config.yaml
hidden_size: 192
num_key_value_heads: 3
vocab_size: 512
hidden_act: "swiglu"
norm: "rmsnorm"
norm_place: "pre"
bias: "none"
tie_word_embeddings: true
parallel_block: false
init: "orth"
init_std_o: 0.00887
init_std_down: 0.00543
lr_head: 0.00661
schedule: "cos"
doc_mask: true
Each number is 50 + 10 x the weight over its row's rms, rounded and kept within 0 to 99. Layers, rows and columns count from 0. The size before them is the row's rms in percent of the matrix's.

# o: layer 2 attention output (transposed), 192x192, rms 0.0681, rows 81-91,113-123, columns 0-95
# v: layer 2 attention value, 96x192, rms 0.0433, rows 50-60, columns 0-95
o81 096:56 48 62 36 59 53 54 59 43 45 40 46 40 51 45 51 50 46 46 49 39 57 46 45 46 44 58 55 24 32 43 38 38 62 38 45 45 48 56 54 50 56 57 50 53 61 47 59 44 55 38 58 49 59 56 44 51 38 46 44 42 40 58 68 49 52 64 47 43 39 62 53 64 69 53 55 33 54 57 49 47 29 45 63 39 51 49 45 54 35 27 50 44 47 43 62
o113 096:44 65 58 48 30 67 55 56 47 29 44 42 36 53 51 49 57 45 53 58 48 38 36 62 40 62 49 39 67 43 45 47 56 64 49 43 64 59 46 45 51 45 46 51 46 50 57 54 50 36 59 47 44 39 50 51 43 57 62 51 44 46 33 43 59 57 38 44 65 52 30 66 50 57 56 43 59 46 43 67 65 45 34 47 36 36 36 45 40 52 31 56 55 49 72 54
v50 098:45 47 48 54 51 45 48 64 44 42 65 54 41 49 45 25 50 53 38 55 55 43 56 46 38 35 20 48 42 49 47 62 55 55 64 36 45 45 55 40 61 46 51 40 65 47 52 43 50 38 63 59 37 54 78 55 52 36 32 58 54 45 58 37 48 25 52 46 50 65 54 57 50 54 44 34 53 52 28 66 45 59 51 50 67 59 48 37 48 39 28 48 59 62 33 48
o82 109:50 50 51 48 50 47 43 40 52 52 41 43 65 48 56 35 33 35 35 43 53 55 58 48 34 27 57 57 59 41 48 53 43 54 42 42 46 45 39 71 57 49 61 56 65 52 41 47 42 36 40 33 61 27 52 55 40 49 47 50 53 61 47 73 60 28 62 32 57 45 44 42 34 66 64 50 45 60 69 54 56 36 63 41 43 66 42 49 54 61 53 47 45 56 55 48
o114 092:44 43 39 64 59 49 56 56 41 46 65 59 43 58 62 53 57 50 46 43 33 46 52 64 30 63 45 54 54 61 44 38 50 42 46 56 67 36 52 43 46 52 40 52 45 56 65 59 62 66 67 53 51 66 39 47 52 48 42 40 63 46 57 65 38 59 46 62 57 56 36 38 53 44 59 47 56 66 48 34 67 60 41 37 46 43 56 47 48 36 56 49 52 47 36 46
v51 094:43 52 57 52 38 64 45 46 48 51 46 48 66 48 72 34 38 29 60 48 45 42 38 44 47 52 69 50 56 53 57 43 55 75 53 46 52 60 64 55 52 53 62 54 43 71 47 47 50 47 59 68 27 53 54 42 51 51 58 30 54 49 43 66 59 41 38 56 49 56 65 53 65 48 54 43 36 46 42 52 60 39 30 42 69 80 42 36 48 43 31 50 41 43 30 51
o83 089:54 52 44 39 39 38 34 45 47 64 70 51 59 30 51 46 50 42 58 66 35 47 62 42 43 56 36 79 51 51 42 64 62 54 49 65 58 36 45 33 40 48 53 69 71 48 47 48 55 69 67 41 49 44 51 48 45 70 50 48 47 50 61 45 44 63 78 43 51 51 42 50 38 46 57 65 45 60 63 52 52 49 41 53 51 64 68 53 54 41 54 50 46 38 31 47
o115 095:29 45 40 50 58 57 57 52 61 17 31 52 74 51 42 62 69 51 65 26 44 47 59 35 68 36 52 27 45 46 56 33 49 58 47 61 52 49 48 49 65 45 42 41 57 58 56 58 41 46 44 59 51 61 54 53 40 36 61 48 67 57 54 62 46 52 44 66 55 37 45 48 58 62 39 74 55 50 57 40 40 49 54 57 47 35 60 47 47 75 58 37 65 48 47 45
v52 101:72 66 40 33 64 74 49 48 48 46 41 48 57 40 49 29 62 56 39 38 56 54 35 45 52 49 56 44 48 41 54 49 40 50 51 62 75 44 49 42 59 49 37 44 37 43 36 39 52 64 63 40 56 50 30 45 58 50 57 63 50 60 52 62 45 49 46 63 56 51 70 42 58 52 42 40 34 42 46 74 68 51 51 41 47 42 72 35 51 49 66 44 42 48 62 42
o84 097:52 50 42 36 48 49 64 58 48 56 48 49 55 26 62 54 60 54 57 66 51 32 50 47 67 62 44 52 64 37 53 51 69 31 41 52 61 50 52 63 59 58 51 64 47 50 57 54 53 47 31 65 40 58 51 41 34 33 43 47 57 49 63 38 43 63 48 60 48 40 49 56 41 23 48 49 56 54 41 66 45 63 73 37 68 61 52 66 42 44 30 41 38 64 61 62
o116 097:56 35 65 61 51 43 57 39 37 33 43 48 64 54 43 64 50 23 68 62 53 71 45 60 55 53 45 54 31 47 43 41 57 35 32 61 44 38 65 37 41 42 50 44 48 78 31 55 41 52 60 68 47 41 36 57 51 45 41 32 47 53 50 63 63 57 51 39 54 44 51 41 45 72 46 48 53 37 64 32 60 46 44 41 36 39 53 61 37 52 53 55 50 36 55 40
v53 098:57 32 50 52 50 43 38 57 43 58 67 26 29 40 48 72 46 31 59 55 42 40 49 73 65 41 53 43 40 58 42 61 49 57 51 43 44 59 46 40 55 53 49 58 44 47 60 42 50 48 46 63 53 58 51 54 57 43 45 68 49 63 63 31 51 56 46 29 71 42 57 67 55 38 46 69 62 57 55 47 53 64 64 53 52 50 45 64 65 42 42 39 52 47 53 56
o85 104:65 73 69 37 46 49 43 49 43 36 31 55 42 66 32 50 63 52 47 55 36 43 43 44 53 38 44 51 48 45 49 63 30 34 55 39 59 56 51 57 39 48 61 46 57 49 45 51 44 41 59 59 47 51 53 54 39 48 46 54 54 50 44 66 57 49 47 61 55 62 50 29 63 59 48 42 51 51 41 26 54 33 50 27 50 52 48 54 41 51 63 55 60 39 26 51
o117 103:34 59 52 46 45 39 58 57 50 60 62 37 39 57 52 56 39 39 46 51 58 40 42 64 46 52 59 48 59 42 59 64 44 63 70 48 43 43 33 43 51 42 59 50 32 36 36 46 54 55 52 40 52 26 39 49 61 62 48 58 51 42 46 37 45 36 56 56 37 27 44 71 53 23 41 48 35 52 39 61 50 56 39 44 69 39 45 44 49 62 43 47 39 64 68 65
v54 084:44 44 53 53 37 45 42 50 47 47 57 44 53 44 49 40 65 63 45 53 51 53 40 59 58 61 56 54 56 65 48 50 61 58 42 50 58 47 49 59 51 52 46 58 37 47 65 32 47 53 38 44 38 55 50 44 42 53 27 53 47 50 45 64 47 33 35 71 51 53 46 46 67 64 62 52 64 56 54 50 47 54 47 59 52 28 32 45 49 56 63 50 32 62 39 41
o86 092:52 57 69 42 40 59 50 49 46 45 40 51 42 52 49 50 49 51 60 37 57 37 64 47 36 39 40 65 38 51 49 60 40 53 58 32 61 32 36 53 53 47 57 47 56 36 54 53 50 41 62 65 53 47 54 22 68 56 73 58 40 46 57 47 62 54 45 63 58 51 29 61 58 50 36 79 51 48 44 68 51 44 56 44 48 46 46 72 48 43 50 58 47 41 31 42
o118 088:42 56 45 49 46 44 56 71 52 48 62 46 42 63 43 47 41 40 40 70 46 54 53 56 50 27 72 44 53 46 64 66 42 49 59 29 38 46 59 56 71 47 43 64 54 24 46 55 44 67 54 48 45 42 55 57 53 46 44 55 51 59 47 46 65 53 48 47 64 49 62 61 34 59 48 56 51 56 58 36 60 57 29 47 46 58 46 35 64 43 36 35 37 57 72 61
v55 090:59 44 45 44 40 51 42 65 55 48 38 50 60 44 59 48 62 55 39 75 70 45 54 51 46 52 46 49 48 58 38 43 65 50 41 40 38 50 55 59 59 52 36 42 37 35 51 65 48 68 53 64 55 44 41 49 49 44 59 43 18 60 55 48 47 45 54 48 52 33 37 60 54 32 29 51 58 39 35 49 45 50 23 52 66 45 60 44 49 41 42 62 35 63 47 55
o87 086:45 57 50 58 64 39 50 40 42 45 66 45 52 56 68 64 52 51 51 42 47 51 48 39 59 32 47 59 45 64 50 39 53 37 48 61 35 65 52 33 50 65 44 40 47 57 57 42 61 40 55 52 56 56 55 30 48 76 51 87 44 51 51 41 44 47 70 32 53 49 48 54 52 52 49 40 43 51 56 63 39 52 60 52 48 27 40 59 43 49 54 57 45 31 48 41
o119 090:53 64 47 46 58 59 72 46 49 49 41 38 53 39 40 42 40 39 50 45 39 51 49 53 51 54 51 47 51 46 67 45 45 39 53 40 48 60 42 43 52 25 53 46 51 62 32 55 70 54 55 38 71 39 52 60 25 48 32 32 50 55 41 49 66 53 44 36 50 66 44 48 53 36 51 54 69 37 52 51 65 37 51 35 48 68 32 50 43 63 50 48 44 55 55 42
v56 089:59 69 50 73 48 67 63 49 74 58 59 52 60 56 49 68 49 29 62 48 35 49 66 47 55 55 53 52 52 42 40 48 42 60 47 57 37 62 71 38 46 43 69 48 45 48 45 45 53 46 60 65 28 48 50 63 43 50 56 78 50 53 47 42 48 62 31 44 46 50 52 51 48 59 68 51 40 39 53 38 45 50 37 53 42 32 51 58 48 49 35 50 51 43 41 60
o88 086:78 39 56 31 49 48 57 49 50 68 51 52 42 53 56 50 53 65 38 45 49 47 39 43 41 52 61 52 43 52 45 52 70 52 58 57 47 54 67 76 46 66 43 53 60 46 32 57 59 47 49 61 32 46 58 49 67 58 45 56 51 51 62 54 51 39 51 57 67 31 63 53 55 60 29 42 54 59 45 31 56 53 54 72 46 56 54 26 82 50 54 51 55 58 44 56
o120 087:39 71 59 53 58 30 38 45 56 40 50 54 57 51 70 51 41 35 55 53 66 37 69 54 53 52 34 44 17 55 41 53 57 54 36 44 54 36 49 50 47 36 43 42 55 43 55 55 49 38 69 52 65 47 51 35 60 40 42 43 47 54 46 53 51 64 44 55 37 41 61 53 49 39 51 43 57 31 48 38 37 44 64 56 69 42 43 52 28 52 59 63 53 45 64 36
v57 102:31 54 53 31 55 43 32 57 59 41 59 59 62 57 52 60 45 42 40 52 52 44 30 55 40 50 60 46 65 43 42 43 50 55 50 60 43 53 77 63 56 41 50 49 48 55 54 59 54 54 45 47 48 44 39 38 63 56 59 49 53 57 30 64 73 47 35 65 41 46 60 43 38 45 47 36 47 28 62 60 47 50 34 63 47 60 53 52 43 41 67 31 50 46 71 35
o89 094:58 50 36 43 43 42 39 38 39 42 49 42 61 32 56 60 45 38 64 60 32 68 43 30 60 69 48 39 50 53 55 48 61 34 46 46 69 53 48 52 51 58 62 56 64 43 56 46 58 60 41 46 52 46 68 43 56 51 61 52 41 35 67 64 43 61 44 76 41 57 47 46 55 52 58 60 39 52 60 53 50 34 61 45 61 47 77 32 56 44 37 51 51 37 55 51
o121 097:60 48 36 44 40 54 60 40 51 67 43 59 57 48 45 46 52 69 66 45 62 30 59 41 55 55 52 49 60 57 53 65 53 47 54 60 50 40 62 64 59 57 25 52 54 41 58 48 30 49 48 48 40 55 41 56 44 59 34 64 45 52 44 28 58 61 53 60 48 34 59 54 59 40 38 46 46 37 47 50 39 54 52 60 55 49 37 47 56 55 55 55 54 49 39 51
v58 089:49 41 39 49 56 49 42 58 51 57 50 46 49 34 59 46 43 68 49 66 48 29 47 52 37 59 56 59 55 57 51 42 25 32 39 33 50 49 31 47 64 65 44 57 39 43 50 57 40 49 64 54 46 55 44 52 52 32 41 49 43 55 63 38 45 60 52 45 63 54 47 48 43 27 63 43 37 70 24 64 39 45 34 47 44 54 49 62 51 43 41 37 34 48 45 57
o90 094:36 51 63 36 69 58 39 55 48 61 66 49 59 56 52 39 38 41 49 45 46 52 69 55 44 42 44 57 53 52 55 62 34 47 61 48 65 63 60 58 48 42 42 43 51 53 41 48 67 58 53 50 63 33 56 43 51 64 51 55 43 43 43 64 65 56 64 46 50 47 42 62 65 45 49 52 47 39 47 46 80 60 45 50 51 43 55 32 49 70 56 32 56 51 46 59
o122 088:44 41 45 55 50 49 62 42 44 43 46 56 49 41 54 45 52 45 58 42 67 60 53 52 37 48 58 36 51 46 35 46 40 53 52 54 62 26 37 58 58 45 44 46 25 48 45 50 47 63 55 40 48 46 41 52 49 44 37 41 60 36 55 44 43 55 35 65 36 69 41 45 43 61 51 49 70 60 61 57 47 39 43 44 57 47 56 60 52 43 44 65 49 46 55 37
v59 083:37 45 63 46 69 44 48 46 48 46 50 54 48 55 64 60 44 52 49 39 51 46 67 39 57 48 52 39 58 56 54 58 49 36 33 50 53 26 62 53 42 38 33 47 43 41 62 57 62 56 61 54 40 49 47 37 39 57 32 62 59 61 46 56 58 39 30 57 47 43 53 42 53 42 43 49 48 55 55 45 48 64 65 58 44 34 39 49 52 42 64 47 60 44 29 39
o91 084:49 71 49 65 40 57 53 55 57 47 51 65 61 53 30 30 48 56 66 51 70 66 47 58 54 55 42 60 48 46 51 31 30 49 57 44 38 56 30 46 40 41 42 50 48 42 66 57 53 42 55 44 55 55 53 45 53 40 48 47 51 33 59 55 44 49 45 52 51 55 44 45 41 34 57 43 45 44 51 47 59 31 67 38 47 50 67 54 38 53 59 59 48 55 46 42
o123 081:51 42 38 45 75 41 44 43 46 52 45 55 60 38 49 30 46 23 51 61 44 36 44 46 49 67 43 49 36 64 42 46 33 48 45 55 62 59 56 60 72 65 60 54 61 62 45 40 43 58 60 55 53 52 52 53 53 65 47 45 42 56 64 52 51 52 62 36 66 62 57 58 50 53 24 56 44 54 53 63 55 55 51 77 50 59 31 54 46 46 37 43 47 29 43 55
v60 098:50 48 52 52 45 62 47 46 60 42 55 70 30 52 51 58 52 38 47 60 54 46 42 53 49 38 45 75 30 40 37 49 32 55 43 48 44 40 44 34 48 41 57 57 39 38 60 65 57 49 58 44 60 54 43 39 32 42 60 36 65 48 65 54 62 55 47 60 57 54 50 63 53 46 67 63 59 64 61 63 45 60 55 44 60 44 49 30 41 69 39 41 46 57 42 45